Weights of a small GPT-style language model, trained from scratch on English Wikipedia: 12 heads of 32, no biases in attention or MLP.
Each number is 128 + 32 x the weight over its row's rms, rounded and kept within 0 to 255. Layers, rows and columns count from 0. The size above them is the row's rms in percent of the matrix's.

# layer 5 attention query, 384x384, rms 0.077, rows 184-191, columns 144-191
size [106 100 101  91  88 105 103 105]
[[127 160 117 146  90 126 165 136 106 154 116 107 147  93 116 138  89 167 155 109  76 191 152  97 102  85 119 103  99 187  99 112 131 165 134 157 106 153 134 139 126 133 114 161 138 119  71  97]
 [133 139  93 147  90 121 168 141 131 146  81  68 111 147 121 127 174 154  63  98 162 197  87 127 101 123 153 148 109 126 155 134 109 110 135 137 100 132 169 183 178 104 110 105 115 128 139 120]
 [122  62 160 162 156 206 119 123 113 147 158 184  81 145 115 133 103 149 147  97 227 163 151 154 109 105 143 122  67 149 180 166  94  90 100 149 222 101 135 152 132 151  56 164 144 117 138 142]
 [172 119 150 114 130 107 125 115 146 154 114 132 120 131 155 131 105 163  80 171 110 179 141 101 144 101 149 132 158 104 174 124 145 131 127 108 133 170  82  74  80 112 148 144 133  77  98  88]
 [106 136  95 118 127 129  94 179 114 144 119 115 130 170 148 130 140 163 131 150  92  62 127 152  67  96 163 119 152 164 115 138 112 111 126 193  63 105 109 133 170 130  59 166 107  98  78 142]
 [148 120 149 150 103 133  92 103  67 102  54 180 134 134 166  85 129 135 130 208  75 148 120 116 112 200  83 109 131 169 120 121 159 172 131  98 142 187 132 180  97 153 152 158 155 151 160 123]
 [148 114 184 132 189 183 120 138 101 101 100 171 129 144 121 151 137 156 120 116 148  88 113 167 156 101 150 129 123  75 108 186 153 137 111 105 122 105 105 167 144 165 112 135 189 140 124 129]
 [135  84 142 137 140  83  97 143 102 145 180 136 122 133 131 107  72 114  77  72 133 115  83 126  64 104 147  89  96 123 105 148 137 107 138 147 151 168 162 133 144 176  65 137 136 137 113 115]]
# layer 5 attention key, 384x384, rms 0.073, rows 184-191, columns 144-191
size [ 93  94  92 101  87  92  94  96]
[[ 87 136 152 142  65 155  78  72 167 114  67  66 107 114 103 143  97 144 118 116 195 108 110 172 226 152  53  90 143 174 149 107 141 136 129 123 185 151 137 138 128 107 121 132 164 140 116 126]
 [167 165 136 165 109  90 149  88 122 108 150 138 131 157 196 125 118 128 104 166 140 132 106 142 141 160 180 136 163  82  99 175 177 150 180 146  80 104 123 144 206 140 134 137 139 133 137 156]
 [143 173 142 154  57 153 136  79 161 120  72 148 181 167 118 160 186 165 132 111 134 121 114 176  88  85 157 133 234 129 140 122 153 114 130 116 160 164 143 121 117 132  87 156  62 179 154 131]
 [ 80 119 142 128  87  74 104 131 107 103  90 163  82 115  84 116 152 169 164 112 153 152 109  98 165 132 101 121 197 154 140 103 118 155 186 155 147 144 158 133 135 127 118 159 103  89 130 111]
 [143 105 101  99 105 154 114 104 120 120 136  91 174  98  84 167 166 146  99 117 140 119 160 107 127  51 100  71 108  88 111 173  76 132  94 109 137 190 148 115 108 153  66 153 115 136  77 112]
 [123 149 121 148  99  89 122 107 171 116 114  93 118 137 178 109 125 119 173 157 163  90 123 145 138 161 109 113 181 113 140 114  97 100 166 136  61 162 184 118 117 134 161 132 145 142 205 125]
 [104 152 143 138  89  87 126 156  75  87 119 163 184  98 125 157 133 145 115 178 123 111 132 163 168 111 149 150 126  67 107 140 118  98 101 141 133 125 119  98 137 111 110 144 120 123 149 112]
 [117  97 106 145  90 141 113  94 105 113 153 164 139 110 116 211 124 117  90  87 159 135 113 107 108 102 115 104 186 105 156 103 152 168 178 101 140 177 101 143  67 114 161 137 161  84 104  95]]
# layer 5 attention value, 384x384, rms 0.0935, rows 160-165, columns 144-191
size [109 110 112 124 108 117]
[[145 152 137 104 166 186 147 156 121  80 139  98 139  96  79 160 120 139 155 129 133 176 123 116 150 102  90 168 163 151 119 141 147 167 116 135  84 124 127 119 192 166 100 118 120 147 143 107]
 [159 142 137  98 101 136 121 154 114 148 136  93 128 128 191 157 117 125 157 167 174  76 140 141  73 103  92 147 171 102 124 132 178 166  97 157 169 175 165 103  84 145 194  86 145 207 159 141]
 [103 156 125 192 161  62 183 187 148 128 147  96  92 140 112  92  99 167 149 145 130 102 167 130 190 146 120 144 192 193 117 134 150 154 127 130 135 143 152 102 136  73 142 136 113 143 111 126]
 [141 157 120 143  97  93 129 140  96 154 102  95 101  96 112 138 134 133 111 113 123  84 158  93 176 105  76 111 124 181  92 115 100 154 160  98  66  81 105 167 177  75  80 121 135 129  97 119]
 [134 155  97 166 142 147 117 127 111 159 177 148 100 195 121 188  71  61 134 124  98 134 103 119 110 154 124 142 131 131 132 163 113 105 176 145 107 108 144 140 100 147 173 131  70 108 116 117]
 [152 114 141 127 124 110 134 202 121 179 133 124 155  99 135 114 103 126 113 101 144  85 183 119 110 131 147 115  72 130 108  57 105 109  73 153 100 111 162 159 135  97 108  68 176 113 146 121]]
# layer 5 attention output (transposed), 384x384, rms 0.119, rows 160-165, columns 144-191
size [106 111 105 108 114 119]
[[143  99 145 145 128 138 108  97 118 175 107 141 146 129 145 158 174  97 124 132 105 162 107 179 155 108 116 149 174 180 116 164 124 138 165  96 165 120 122 127 100 158  93 153 136  88 195 133]
 [183 139 100 122 105 177 130 123 105 115 129 135  86  89 141 140 106  88 102 178 186 110 136 118 144 162 126  84 175 103 152 103 122 111 183  97 124  93 160 123 118 105 122 162 161 138 115 150]
 [113  64 126 230  96  97  97  49  95  90 148 130 115 101 113 131 133 129 125 146 125 143 166 158 169 112 125 106 131 174  81 133 154 174 149 185  93  94 178  88 146 165 181 213  95 192 110 118]
 [165 116 152 129 115 129 109 130  92 126 170 147 128 146 142 167 161 140 140 165 111  67 143  49 155 149 114 170 119 152 120  61  90  92 198 106 153 108  12 125 173 108 110  80 139 158 117 138]
 [162 134 161  91  80 105  51 113 158 155 168 206 142  86 129 111 165 194 127 103  85  97  83 119  64 112 107 160 109  96 107 137 112 167  92  91 135 114 161 155 105 143 179 173 161 174  76 121]
 [110 169 144 158 118  78 114 111 181 179 140 111 103 177 134 112 100 131 153  65 152 146  96 143  89 153 118 102  95 120 135 159 183 140 121 143 105 179 132 134 126  82 158  78 155  94 131 101]]